config.toml
n_layer = 16
tie_embeddings = false
parallel_block = false
beta2 = 0.95
weight_decay = 0.0
batch_tokens = 131072
Each number is 128 + 24 x the weight over its row's rms, rounded and kept within 0 to 255. Layers, rows and columns count from 0. Numbers have three digits each. The size before them is the row's rms in percent of the matrix's.

# down: layer 6 MLP down (transposed), 768x256, rms 0.193, rows 143-242, columns 64-127
# up: layer 6 MLP up, 768x256, rms 0.194, rows 144-243, columns 64-127
down143 102:129147160148133103130149138144093121172152101135127130138149145128086128164145113179100122168071135126091156116093126149117099109121151129123138171120174127100141155158104134138141096094110067
up144 100:176147091121125140125116104135104126164112174150189142132113100124130087116121146162126148159130140158114086138111118127148137113123134161123169114144113147141107106174129108133136092116152091
down144 098:144086079134138120132116117142111118112156148168144088168168072100125109101158123112133136163171126146089120118077094125121123122120150132161135099132101108088068111124106101152152167116102133
up145 093:137151151127120144128142115103117123142140160187143120139162123123128127156130161122157080130104153149116137133060130128109146146121126116151142130112085138119093157084113121127155098149145128
down145 108:111144130126122099129156137128123129130086144145165114127113136148133136127116144146127114126093104159185084161125157118109141138150094126148127139085126108095094150112104128145144120152156099
up146 099:132123097114107160134115071120132176134113137158113124179140099128144111099176140115158143095171101127100091106124117172086108117130166140123153129152155145141108135109160129133096092146135126
down146 095:130107093093124104112071115109119119092101137098133184113127135113126191113147152148102181122136191156089086123070163120140121128134166102125154152176177129135128134166123138138119154152136123
up147 105:112093127161122113121083122094101098102128118179054125172140114164107111155130159112123133148098113157102138084131127122133105140127131127092130108121143140139086120168132162125113135183150142
down147 108:106120107143126140111071099137122130113180127107097103117137081097104110174126185072161135157100141130114101136172104136141120121099136093168125114111126114129084113107145147092140154155162141
up148 104:127145135089107179160139133115128136125143159172138122121109114160093132116141126122146135118154152128188102121139141182134115123157145127145104123157139101133116129114103145133109133121127143
down148 099:169092147099162145134134117091131100142148125174137113106110151123120149143149105138171127145104153120129080124095160155134148107166179122150083121132171101151150166134105133184141113140188155
up149 102:134133108133152157105170090102122164132109125103078143124128126149165122157130129104110115119138122124164154104102118144141123128158120139094120143136114115170135108141127153179102151148107130
down149 100:121072191152168176140128155123161138131158155125142152151126110144126151161109136094136120115112134108134118156146168102120087123170114134143142141104130118161113089117117155166129135163093115
up150 102:124139126154079103124097121118141131126125111145113135141133170112143132157146094160163116127122155074100095145104141095144129118163107164161073122081121061085100113131133157153127113139143124
down150 096:071132125117104097130087106140125096141116141117116091139136109117137103130103152133161109135114147097155146151123134120140142121151123156166132154140125146149131105142160141118145126121145204
up151 100:139120140176117106104132097142079136131161143118101093157139184122153111210094097112127103141121120137103081131114130125150152103103174092112115161143180132092111128126118155086140162123116124
down151 098:120117127154161115145133133138145127161141123159135107108102116135145139122097091141132135134173140170135137144140122172104111129129147123134135184075135095147119152125105130155144111111102123
up152 100:114088141146143100121153158133138109185134108138144118130149134154094159133136102129157181147157112112129151103174116121095114121111106178161120139152126137125129121142125131117127122138110111
down152 096:120168128114096141088132122108112129092131130069103085117125137127135124118101124122121082100093123166088123200115140098123153130146114088093119128105098096126127157149114168142158121086145110
up153 096:097130135123093123146143149170087131134161132103147119093103128146117154118090118138107149153129127154166107116134124132155125129102153108139057121088106116137092154100108132143124156125123076
down153 095:133138122114123122147150193162107150124128151145143132175118104103109145110108124084182191180106077151185096149103151153110125172137120142108098138137119140146138101140135117137129143135110126
up154 100:108168138160135094138134114150155107112191141115162131131127148164090090140170159160116095140162100134132137157142151095108080098174143130148129112128117149147100126116171082141127163070088129
down154 101:135130111147107125157153116170153117093155141128098111122148129110203113157113124104121088104127118134118131109131146111093080093106151117135122108154172133141180147129138115177094154144056127
up155 094:098129108093156102124130159161130148147124113123091090121151093147121129097137150094125115144059096135124129148127135141133097130119123157125134111101096172137159146127149161149100114121157087
down155 093:147137153098096081105128111104133142116143143152141126137160133117140136147132106165181130108127168098096111170131122145153124151124148101141130162166067133115164166137074167115136172129126142
up156 099:097134082092118130114126146126135155111162124102122130166138077188144115130152124128120176101160126137153121144129086123097127118149142121129135148149142125125145118110153129125089094148143164
down156 095:147138085110133139120130116133105116195095158137137123153143101109126098144116140118127138132135153136141115134164113121139110142128137092138155106096150153128129119083127090085099142160151135
up157 109:137091133120108186173101129125105118116100166092142162101122120138137130105150122172110117140090171124106141107155134123094132144105125136165147158126119105149146130131108112111155177097120136
down157 097:123156117150126062092162181086131169146132147146124151084104110108103101159117181132143113137131065169136130116151140145144136116126154145154122150136090145120129155132120126085157106154125097
up158 102:143135154107145121135122158145157159142130099128129148140153144165150092157116166119143131100181117110122144142104110141126157134126165131118127109104143140116153112154123154100121134110140129
down158 094:154132151095092130101128097168172121126120170114152149135157079115138117093090095124129138120125113155144117106092144132162065175106129135139141174151132123124107130122166127152112116145099188
up159 100:156128106101098128113114102113144161135143123140129120131143137137136141136101163094136117136139132124121144141177153137124182145110129091098111158140153152127109113133099129125137110114113156
down159 101:132106143114127134138134119076139109119108124134132165140120146140112136103123046127159144132076151163111104100103113122105140139139135132097112101141100110171142145122162163135158167156188149
up160 105:115135204096134120124105120153106129124115113104141156135137163167149114120117145123105176152083118129115157120107089149102116165091182084088092148153138109126089140136156135124092151128150115
down160 095:130140120120130135100134147179144097120119152128129117125094146092115146138096096173148095180134118116142154120164138140109129131161116175117144109105143117108094102125095120134156144098156160
up161 104:093145141160129170129137088132122147158130147113109131129176134185159125131097092126120151131141169146128101119146091151123117163140187132124147130134154140135150101128129131112158107124125130
down161 096:119114185123114161139075082134154087154136103119127123123115092156151157107101088118124127103104116121152141151120180120185124109087129162083168105106116113135155099114092115142140139130120161
up162 103:114123152130133107074140133135157105138103131089191132120133141157105151164059129148103129105108109170118110120143187126118119150120146160134116127147126098157160124087115138137127128121145136
down162 110:144136110144152190121115162130167087106137144119093159123135116127102124115127128139123115134100152136136123155157172162131125122097144122155143106125103114146125108165125133140139116129126152
up163 095:117110136085140120120108178077166119169089077117101109110136107143137162143104124113146103160145134105106143124113131141128152112135104165135085140125151139134122149155146131139127075135056123
down163 098:161125109139125129115118121122115150120122143148136127172155111089120124095128114137097145123123156140107085178090094142141135120142132100097176138128110108051209115098099156126167121139159105
up164 098:125125115120150131148114137158122123139130118136151119116105132094156132124104091152140114092159124147122123142131114132119084113114155143109175136071181126086100160119135090127083095079094118
down164 099:123107152093186126140093168122095152149116225114119087086080114118099135114121124116162130152130113163141154127121156097142118157102112156152123120119151117100068132124130137119137161134136163
up165 094:092157136131089081128131117155112137149128144126136147165100125126132160119141167168133159142095083130161177109087131117159121110132113141164128116059131150160142090143140132149139091130117095
down165 093:174130139125115094112133146103105099134093118153103162145131109112130127149183157176084213112150152089148135130123142107166105112141139139142154149153133168130115115104114106119143124173132121
up166 103:123144084115105154095088151169103158119113135141128165121138144135145145171146075139129132119170113137135099111134153118109161136177139089066133130105149123134122149121081094098126172127142141
down166 111:132151142095090147129150102145151138141137139136124167169137128108162139109107125122100137131126142139135104122138149086104082172121144127147082156112095133120146131139167140116161138111155120
up167 100:104096112143136134145127058157160127127117139159130097091096143143131140133134132116123192136091196089092109113174126170144137111127093142113152105140194119108110122113143167118101131147113170
down167 105:092123174090156122143159094060158131139180172159112142154147118135112149105138110140136133112126143113146093105135083101144151096100109133139121123118150114149138151125102142109107112103104136
up168 107:125139122131127174143144126161074128144112176110141072133121104159126120154145160110146114151171105103119127112185125134134147131128111106119158150115117131127131182141118118154131131129148142
down168 119:119118148138170111159134111141132141173137128151140166115166129132105101114098140119138158137138131096146130108108120130113126103156149145103127149169102147148138186147133140121138137124089140
up169 105:164137133102122119087102138091119131140163131163090090136124114117139108145117162147119130163123123149110178151146145118094157109106136170105108131138125115114073144117120116116098125143132153
down169 101:154132131123148153071129095099129082138116128128132119112170112127103070146139105124087148141147116152148140131144152101072133150092130126114174143122138127096136109138142116106095161116141149
up170 104:115137146126110135137137130118117121110150127118124123140101150121083147127085126115099143120122122158124129147148111134103179127112187112074122122124138118164069136120171123138112144118121120
down170 120:136149128122101133111125113111129116125138109101086110103141113119166127144155135133157143114143102099180132129155161119112070142119097108168137127145133154098190135146135146133132105121130125
up171 104:084153162126143157100130108138132149176181139114120106108139105120112122135133121133129172083123111135125115129144115147138105104118129108126121161112115153064149140094120107111194142134146169
down171 105:088120132122142107145106109108113075154110120152153161122105131099108170119141171149136130180145128138105124118129107138121116140117117177114132144179166123114118122121109144120134149179170121
up172 101:081097112159083121112116157131129139141166124161174137121114101142126076148119115108094165112138139148133144120106122123122130111102161094163126172161119090159126130155113072153127122081120135
down172 098:137114130107102123114175127107138124140156157104156113128132123074126106087158106122157115127112100121138124138069129110147099186093139119124127138174095173102145154100089112154118182103104171
up173 103:111155112174145121120132096099151104138114182137116127143162138118127118172127149148163166108108154166163154150164095138165124132120117144126116176161121076172114154111068169132112111127106164
down173 111:102127070127140139170153096134144124110104111128109151105145107115090140157138117163123124124063156167099132151129104160124114120125129114126131142154131115160103146122157088127132102141141071
up174 113:110085136110103153135137171124113132102157104129124138099127149153097152136131081152096113136112125132123156105107146150137136197147119085148167124084143111104141110153139131103101153122094132
down174 087:123111136143146134105079074136110102140081166155118159113145120105132083147105132130132101104145125122132142129081126095172119145168139119105126171143147149114131121129093129126116110156167157
up175 102:147102094133154135149117144121149133168085123126114127139059122124107107128115131141122132111132120128111106133153112135093132089085095156150097135156143160102139152138146176147135139133117130
down175 097:059146114111172131116125071132148136141130088133158116151110115188127123143145165137131124125122117112141118090158136140132122125117151134135163161107120132082132209095103100117127101159128116
up176 090:120089130099118165187129101115180115106170123136157137111126134118129128166107127128130176106103113127129108126120100153120219184149177130152105128131144160157134131112133123143130124126111117
down176 096:148115147124143163116143117141131136107157136108137187104099159081103124154130162161094102182097136122149140133136135152123109097137168098121091126176150183116143118125133117152174142122123106
up177 105:110101124154115121121109181132114158088155121166127125126116156118134119096094136153116129127098107077101112143131103143138135151106144118141104112140149161107090136095116126141078139113190136
down177 093:123121096103107147090123118153113113109129161144156158093160082068114121121123116139132129152115150148096122138131168093148132098135099148075174113138097097156126122133119143146098100137130078
up178 097:115128121102149153174131117141122131117113067139101143119082140130139121150127166123117145148121102146116136146108112196109131173167143135118082094102126122128105105107127172133157122100139156
down178 096:087143113138147103112121150096112096096111172152165122123120146118139142111126136151128104157129164110084106103165125114116090128132117136157152127162127145111115125108171105084124101148128081
up179 100:146128186187141150123153083122143124120143092137136133148115182106086143137132138118099163128120114136098137158104112153104117119124154109082139143115110089179136101105164181156113108133151087
down179 098:113150082164117081124138106136131088154145112177126121152156101163115150127107103125158147114130123122136155107103101096121119170118133117132143116139118093085126099107087114122179118104091155
up180 098:089086156184120115187123142128165088097163146122113141131162141136135141099173154115141110140109135130107120124180122103113135114125134126134115166134149136089148127151139143127101109146110112
down180 094:122127121166130153134141148146089144121096132153169176123149184158133130130157141104102104145150142115127101174183139077105168129152145132112159107147130117092152149090115145149127165091141099
up181 103:157156128111095142081156116132170120157079128122140150129104139134146102119133133186120126176097117143114139095165114189095141124121109102128102128179109137121107113110112152127141090105116133
down181 108:126163165155114107100107131135155134111100106163119162104153100128146142144152123119109163171135128149107103087143148137105145118164130127131083102174130099143136130090114081139157085150104132
up182 097:120093101132132123087152093164144129125111118163128116112108124060134157111138083145112126139146133130116119119098108106104139099072098118120147121095142088104123119106134138078088118154098144
down182 094:153148126128157125066141128116111139181148113113145135155121080144147120123155101109160116153073153115101131110118119167159102169097120120138158078125116121177132117164117098114139105131073159
up183 105:125123166154122077131179129138151110083143161128122153165127083127135145126149136137101076127080112067121137111126160130173123157108126082128116140153147125124109165110128087159082127135103159
down183 116:137111113179109148106131114154175114118101127142110115127066101092094087138101141175132088139142136094117143096148164121085162100135129125101153146122164127195107123110163113168057129138156165
up184 095:112133114125142152140108069142147117099106104102165132128128135144104150137092096144100090122174151158142111161124161135138122129141120174132141111120129125117152139119134109166154132097167134
down184 093:158157133123120121143118157120207086124114163128073127133138111149137165145150136118126105109126120116135129134139108157137128112148166101143124124127140136134139152113100169050073131101158125
up185 101:111108137119112084166099115132129176114122115110127139110149126101144134100145158135137166105116125102140118134105159118144120129106131182120104120142143183135111134121095151144101109124146086
down185 096:121107161124117135127177182114135153137138120099170097116146103149125168110123152137157142079148114122124123135133173103172151123142136120104156145114121124102122124092136128164132148138118122
up186 112:125096071139175107092139073121139130121091112133116089116131110144178100147127176164155148161069139121168138119114115094132145149137110163105110152140127129159093135146129106079113122144096169
down186 111:161148091136117100122127123112136151135106094129089131139111131127136058151098201143145151144114133176146139098123149121120154157127150157174102156095126153122086121122132092106113123109174140
up187 099:119171157110121149118153133144156136149146129123124105120111124103168145123095152144145134133097144140081120118111151129129060149130141108090114157159145133158109170161129081168100137128113041
down187 095:135115141110132174120144126111111148117110117093073160149124176155087116139137101120106171098126143114134125140126091122106118151154114150086126121178136117120116150125104125134139149121133148
up188 107:136137098131123118106140154145174104129159108111085115155101173142170143145149109111136145129146127138154156098072119101090093108158176114119111108160180132111153106156135123145146062150123124
down188 100:098144090123117113100137148095138112129181137149142123103126141117157162083126116133178133097165130147143112103060131138117113119119090085107131137144126154104169128135135143168129131149149152
up189 095:170129128089100163111151127168094139160168133099104077112105113132106157120127132107123130143143146149124142122149115123152101138091155106134119116112141138165179143120166153110166149152123148
down189 091:093133132113154120130141202128124138097162118168158105155135151107137177117160140135099094117098123138144127143079077070118111160127114118112103092138125097114122165145136109135149172128116099
up190 103:115147143139171090093143119139166134188141177170130127144141134118127079148110167129129154156105096134150100116109091146128129147137131138105107116158114161109106131148141130119108085085152109
down190 111:155121141161129098142156144108142143139120101159118159143136155122110103124118121131099137110137104141123119142105160185120109117178157090108122139157093093120145129174115155112087148131108129
up191 107:126145114131124127114143144152102110125138124119118116108095109130114145147163151155159144123056145114147152094137168140102108142125116139122111143096172127129121159092140131088150138112126152
down191 103:088136101112144141147126130113126146143105159184107134066114118107107142100126105154154150156118106074105176137122109131149142167155139111161125141133146160132117077131122142160124082133138119
up192 102:129140128146110117157156139143125141103146178124132145159153157140157132164135126139146151169154144156133134114144109139158139194139116125105116151140143101114113144115118131149127144138141109
down192 103:148131117115121139130146143100142127128129134146130177104143147125128126143119130118108113107095127153137135139108118122124110147126109121109125156147102139091153179057127140109127159128119175
up193 103:144148117083117158142155099136144143107146139125145143108100146117123096129117122141140141138118145137127126111164129113154131145133141138107148141098152088121130149144167149139091145108126141
down193 108:122149127103127112153119136182194114093139108102125102124123130193135123139112129100139174168133147153152119085134118149161104103119121096174147156140122131134114131157138111119162066161119114
up194 099:069125125141124122155115135140106158121133139161125108114141112130148078141171106160148141128123150160123142077128097155111141150161128111128132121109165133107105107109101134127134072091138075
down194 095:132111132127132141116113122135108120116103122158114108106133115142095105109156088118111144100118132127126113145136163145156141160155154132102142156116183124125127156132111154114096098113161167
up195 110:135086110143132113101150126118092131165175098142173151092131094161138090118135115149097132144139152107144125103143122110145103153120141174145105114107116143103166076140106192137157098152104134
down195 115:070071117173132124112170163096152113188139099114131116092138150123142151131093108143128103069137103085107129159150115103093131101143134111150125135120121125128115172124157163121110127143167137
up196 099:098122080154091134102122117160164100105138143140143106158112156152095153131092090122113127090192141097045140118136165133119136130156131140140145151114096163132112121086132088109134104171140151
down196 094:164160157101158092090104132130117115109128134153112128137113138113132151129180144129115134109103115136164104146131129101139124109104101160131111107158090148091144117095123161139138134113101143
up197 099:120150142189102128136124108117129133126137083174139121182157153118112134139120142120150148117132144145159122076114117135149129166146142183127116156112130167118130122117156159106115138099071138
down197 097:140083101153180093162098169150139147104120091123145092146139151100135171167074134104113106152147177102114140099121151120113121087181124120109136092127133135110120113133159110096131112141142147
up198 103:137062128120148148134080160114129114164126129134112142149115138171127089136137148108137135136135153089104163106135127151120148137175127111126139155116156130095125111132107127109141079151092137
down198 104:140067113168127117136114133121128127155125099109159149126099101092129130129120115155133150120147164104109102102105138144108114128144146101101115127115146181106081145133129127119115164144110122
up199 099:134106146115131135163076085147128107152140138078140125146124116109149108134114141113133140100163117131126118153143131129125171069138135126121140139128110135076135101171140130151130127155106135
down199 100:077144090131127124138138155148088113151108138083133100145138115146146146086098105176154110139086131114148137136152158130154172089102118107124131118118124127154110194147151145118175104111104133
up200 099:178141090148141137172136152140130131125099141140122132176119192141149120138183152115137170118134109136138116102135110116139107131157101162105125125130161150117146099145124119128171098175152092
down200 096:129132160127171134094113136144084139151130165130102125137141106155063125090136110166113076120060127132113134131170099130149110164126140105154141132152145137167144085114101059106114156149158152
up201 102:129174148102144111116149134107098146126147172122132148165139136140149148128098142143165121069154141113177106128127149149102151130134147105111158131137158128137121098121107147109124136155106152
down201 101:097097120146137149114124161075158133111118104116084092135136175077098115167099149176120153105142116098120128121155071121117159156107170139120134102082106149184089119143181108107110111128125089
up202 099:086111156114144116101142146084126133134094146090136162142148161135136133118094123138144132135151102150104103142138140125150163157090147101177192136120145067131129152119154121150162135131143106
down202 097:117149184119161155117114137139116111133140100128169138070138101122135148130161093124121155126133140103100118133119175129155130121130134144079125150140040163152136079120132131105153127128155141
up203 092:174085141137106144126147110118132139117139122129125135126134143105121084126150130114111151123099155132127167110133119132106169102118123129101121146135109128125115114073138139145086122124178122
down203 088:085100101101146097145121159159166071147131160078134140091154147153147201144133174164154116106141129118090119167153085128125106074089157131118175142132156143128122111177129091116149161086115115
up204 101:144131143127120165141176131104122135128160145125129115163122112100162092121134126139128124115094121136104125133154099113144140073110169139100158118144119091107087090107128134124168130113140099
down204 113:120111122124120128156140113166144146167148175092102090124157144145134116112093174126150141137118130124137132143141137164133123153065095161162095104149096124123131178173169131147113161145107114
up205 103:113127126139143138132124118133134104151164177128107140132103118106061112162086152106102167161128122104122168113172108123146104138143132152107129118110108119127105128124137101160108132113167133
down205 100:132164130156162088114143146126133154094141129061097106111108178098157100100131132089091128111125169122119129096115106103148118161121121105117102142132132152081158144122110157169137176099141128
up206 105:134114081196138106131125088163117093087117127099103117134159149133098126138101115113133131194112141110136108114179094112106138097098142107132143102143178116138127180111129146169093141148175160
down206 099:122125066091150130132177150137111129098164141136115119136106150112120153157122157133100158143106142160110163126076136141156134102116128157167151114129143148127120113116173091130127120141125164
up207 099:146129154129122173137115129145164160090151118113115148135162127127096153134124141131122112101090144125137107137178174125132151123159081095143135115104136121125143121162105140128141128163084120
down207 092:138131118144097127145084139114148077178130154159128125105077157098124121133120127136137140172101089136166173120093124166170114135136159148141106121154112140174101122126121137101083157109146126
up208 106:106128108105105131143161114155121154096182123156167136095121121128130087153117123132113121097180149107146153156120104142134125137119132155092124133100120104178111144106105091114072097117111126
down208 110:065158134111092106152155148132081116115107145139142135115099113115126150130124126118134149107164148168110144125145136148136105091139116144064139091092130154140161130128086162116123098128131146
up209 103:136125107160125115088117106163102163094158108135132141056110108139107132170122101127112100128103104148153144120106129130095163129160088118120112208097148168109165107151095095181081133127129135
down209 099:147178149134099138141093135109124148099125140107107162140104153118147100148091110132096119153111120117077154126156110089149122128113121145172163136120088124148105123100121143150126099124114111
up210 099:125119151099118169138122119136059149130136113174166109132112152139099138163111120124145139107144116139171161118079133099129172138154148153137145105130149143112160134133175155174132133183155116
down210 102:118164108160122166100144135117102156139144156141088089134077134153111116117124103075093145115112095135142131109125105097119128129144112094130154131165116175112108147138101136139138163116145126
up211 098:111132106142122123102133120128100177120145119086157131111166143164098140136167143120108114148136149123126146112139121121084141180195128139142126110151130111097116063114094155117146099104139127
down211 096:144146165135106160098107128128131149125171141159121149129120152163118147143195126171128125136134073095112166126168107115117111107088113138112112154134149112144135139150110119112130083109115108
up212 100:138105133094141153147125148148157164141114119147112144178158110150143090164146119125132143125153152121165110091163114132154137170120144162146158137078125137128141122092148158100159128110131101
down212 093:113135134155167125099118156169167131079108128151132114120147120123118140124091113124129152147117114073143138076136146112132056136147112141133108144155167169114146112168142139107138118104107145
up213 094:129121138126108074174154104130141146132132166153117137149086145109151109140162099133091092135150110130122169163101152074093142171097133124175095114133121107138132114105118134135134134149154115
down213 085:099154163114136160125133127100118110126135122120144071085171115168133143139156142147157162099112145109156119120123098109113102063123131127101166132159140097143140141142133110119109152112125142
up214 095:081127096145120132123103154136103114122135148133131109157148136121158096190153138092145135089142096144146129153136099115107169143156154110182117125138098116151112096120116130165100123118116120
down214 095:128147092108104138095110148123111119144137143123124097154171139105146086110099130154130146139117142126079107132121132102110143141151087129135173122194076142118072126140112085098122146077138119
up215 098:131172110149118191118106128138137157131132094104124150128118152130063169130137126119122106131140144147134099104106101137105163133134128099098130108135109147116135121128136115147113133116151147
down215 098:136145076105122099105120148152140096113186122148135128130117096122099157086147110141135127143130145115105102143159082131140191136119160123125167145161160112106172131108136084105139137121132148
up216 103:159124115081139123136105120107088136156111143159100149162159123140141126081126139129098149158129092136107125121107141156126071110145125124134146081104131100110107101091164153136093148175112126
down216 102:084147181111101100111149127146156146134138114101126111126111140123137153155138139122100143098123151120167121126130130118128123137098097100145134149131150140154144152132095140120122113144093094
up217 096:118096130122109154165133121093130112106108151095076129134134151125135133164107121088104119121128098142120080172093132110139123129094115136161154087143140115067113127140139136131079116089139089
down217 089:167132124149127115128118143149144117094125131149128154143153101154112138124132134176159116108097102095156138087127135161118150113138122161122153171167134110131166084085123164120154136106107092
up218 095:114144127138128170171111144161140122105101108134178145106149132125129135146107157153154172149147131114126111107140183115149168151064120180108141084093148150125143100128096134173160158161130121
down218 102:123179168137138101119130128101121106073115077156158113109123161130130132105140120143119123115127130131120130141137157140127101117125096085070131072125097136094171145130108143132125148103107145
up219 108:142114124116138166132128164148104138141126128127130172068094136088146176110106154113141133128160125112097161142118148136122121107164141143117164122122137110093107073147161096134146094154109171
down219 095:094128147131138095129113090123141120125150097094094142159139092101110122141121140149129106103135161128095155089097116142143182148124141145105133122130146082117113103080137158132099139097124154
up220 123:115097129129115143093099169130141135105158143114119118132112138140124161099103144121125131155148142080078169152134123109150111169150125143136149115109136112103136109133121097142124103126167160
down220 109:139077156130095114135117128147097119161131118132101159114078104128076120152119130131092112114111151116088161117118142124156137163140129121141149150153110122073131145152106128149138106133131153
up221 103:139122185141161153168134189169143163162162135166118160161100132152148135123126173142116122110186107156135157127086132120100110125177157161094138101132137104110108133167132143120135113115148107
down221 106:125166144148091120137144148085133141143173123117110152147139163099123135146088151143163117124082095177093103130112126110105156120118081126099132083136136120131099183117149068171103144130134066
up222 105:137111151126141120121117121126103118138188126159160070150111128132131100142102152140139071146147136093149123140151165176126138113132134100118158128088165089097100131145133104156113107106102116
down222 116:100139139140111111160158085096131134107120127147143130092101135091183116145132163120111056093115131192201089088125161073135134102125153115093118142116124111120119150126119127142146118099133132
up223 095:144134094160126138115113127166117120120154114096113122144143136149156114112120132102165119109140134108150142127121112135105160128183136161104117106140126133094144104143116097113117108121115144
down223 091:102112105131138097111090136134067145141135150112142107140131116117124160144187122100131101123110111110090130170127130136123132149144103112137140125179110162086117132091118144141140149146103125
up224 098:124138105151131156131172116142124139165105175123117139121103173145147118105105205126142174096138181111154101109108138105150091175113154109178140120124098113124124127181141171186144127120099085
down224 095:127145106111155166189097080123137086186140167126124137148121133171147097108101101131112145149077106116118145180124127143132081139127149149104114140118162128139131109103167128143132129076121104
up225 100:152156078147143129171148125123122147132128130163153120128123150118146154097150156161075128132149105129090119164089137114131139133131150101107138152093128141037133145121145119118144134082135122
down225 102:148131075138127115159157141132129146130127103122121159116106111106156122152091118123114124126164088142169147185130154080099152115142162167119137151099149082140174135134125121124136138149156121
up226 100:163151135114104105134098125139116155090133145153129119106119113157120144088146125094119127087089133158068127144129110109127126193121124120121102096131102111129137142104154086127090118144128136
down226 100:109064166114142117160115151118135151090089128126144107137123104147164138115077169158126113118143090133142174151166140102137109141133121151112128145136132145122112120142100132108145113105084099
up227 100:119138137125103163157132136154113178158127145119098116141169146136083146160123092176148135111182122127118108109153166147093154123132088131141090147096151148093115130114143123144093153121125102
down227 094:137121129135079124064180143139124139114114131176080120094112140154117129138117122111140156114136130098115169131127138115099128103114107122119072129115111161132133109137136161146140137166106124
up228 101:076158149135133166123119166145104129105150122138085142104115139121129131188181138131138143142121132173146104123118133096139136123106110116111171128105147129115088114125139134086158134162114108
down228 105:150121172088168106136136096154124144150100132171087141146151120119132162202117107128150147147166133144092137131113115133113088188120131111091117151134100125083124116098138158137158121118084140
up229 095:096118110163112141092118125149149142190150126126109147143088119136125096143122125114129169108095096105106094127134127153118149098112106114082155122055117105100117138139126105116158080137064151
down229 104:127106106150122142168133147138124138096117135122149105143133143095146174095115156161137127144134132164129126153110139138123120163132099176172133146129149111124109128172127115144159175082079135
up230 102:120166160162167135107151137143136164107146156130142130132155141111137150114125136106143102104137091103104141156136083161131107090141157133181113066105139142106100102094153113103133096076109142
down230 100:142123124135161117086161124127107132125088107160118092168133101110154103121096108135113145105144133100110091147134141131116106141155150134161113153182112140122099134142185141093130093137150153
up231 112:141106166121095116148093178129143122127134105112090197104086122136118128143095115139127143137108165146045124120115134158163128152157148142156136114115153118112105073149111141116130135155172143
down231 098:146114140132101102091113106163121062106116142174163116107104128080115149078112123117102131124088129138109111163098115142155127146144125115101123174153133132124107150119115148163127142125126120
up232 102:117134114134161147104142103119100137127104153081130098103109087125122152132109090151147138137133104113080174121111117152115068131139105112130127118097162121154086117161087157110119123127131127
down232 099:138066127083150095139114103132144138083081190061151059116133087100134145131120102166153166104136127135099105150140185112107078100162110148142113144120145133154146142153121156130111128091094122
up233 096:094137114108104109098122110125104101112155138161149120086104123151084154126137101177114122174143143128166102106179138131095131183162141125156117160097132138153113122116130094067144138122160156
down233 091:111115146121182116136106111125134136136096082153130140072119125152130090102066140156107103146148143103165082166122137092123129105113139102089135113112103154158182135140146118139118123145128136
up234 103:076096099152192107118149167177132143169127123127150127127128129117105101097118116131118144124147092139118128122118122095100144115227167124124132155107133094142138099126135122117152127151113149
down234 102:109073123118169145107107132166160099159091133087103121162141129112132136103146102134148104107133112119136107081158100118155151138133160169110168148121116117107118147088125178130151137106132131
up235 082:076111125110128108119144149139106145138136167116103126179122106141175096088133089093129158132100110154162152120113120132156128105137169142135103110137155101145183132132121143143143150130125126
down235 097:150118122123144140136107149121126137101120128137152125117154147110128145122146165119127108094140154106101087104080130102126134131179141119120139142171119155083087134112136151114118140132124147
up236 098:135155120118125127121168131128144138101097127151121129127134121112084106171104145160087150105061099162137129117139124141122149117080130166141128127143128107133133109099139125137119136123112151
down236 093:128090126143126159157113114144082136089140117111130144117163104117126133146099168145123110111146121074108120160173104095159115165169131102130128126106107149152109141144158135088089118118133128
up237 103:144108158142102167140119091136158149145132174092112114116107120138156086120140144128126109105101134130130118171139113134116112149103111099160099126120124114136098135120100159097138119085157109
down237 105:170120147153107125090112112123129145128125168143176126122147109127122141127174137127106096130092105110084177131129125127143129139093131174121153119146128139135107107078166131104145172154121152
up238 101:114127126113115157124164109102135126121122135137128086170127107139134125150162167191103131063118119110144118162109103153123207134143126152110133091107086160127141144109134142188109146130119096
down238 103:111109188129155112120155122111137134126130129113111097120133090091111059106100131117166123130130169075119090112085113129133126095189130136114126118146124115117083121119070119099101135097116161
up239 101:179100147147182106097125132144125119116105155119163093124134145138106108103101138142116147167144120113073158121079165152111105108135119099149127115113146133113085118120101152148167110138157099
down239 103:130105136114128110105139105144133103154112114089144144147147111086085148165096095105154139082127137080127107134099095112099142113112116110104108108146114129111175166104105105126166084127117139
up240 093:145132180146128113135155102128134133139118140120137152130130129093159090140114115153107099128159163154078087131132136130144148119159130104101098064116162089126107127093110149160165135141113149
down240 098:118097107108116140104097151127132127096151084140152106119164142120115124114163128128121127164118130108138171131113129149133102074129098064130189131162110173126127184136121128109138138109127140
up241 095:136085127141101132087123168120141106107126109112153148142099127145096153119153126137132117169162098155129095138123119130123126130140140114116111131147114103093129126158141122113089137147130125
down241 099:099158141169162126156123117103141087139117136125157142103124098127150157128136106147117151124104144135119130161132113143117157103157101134083050090115117137165122138139108103196163097118129112
up242 103:148106138126118124089163092154159155135165100117146163141115113132082133135142149176110100136132157160142108133138199090143144133114121143150097132109122073143138151153140131121140150131132108
down242 108:166124119116132109110143126102145181106153101111124122092123101179142114161088140157085125122092131109135126131133149137136164163164103132139115139117133088134151142130114126169102101145157100
up243 100:133117154126112165128178139096175173139126157119148129087128150144088087145123124135146068121129147139101118112097140120139109130158130083103151095114114158078130092130173121154170125166132116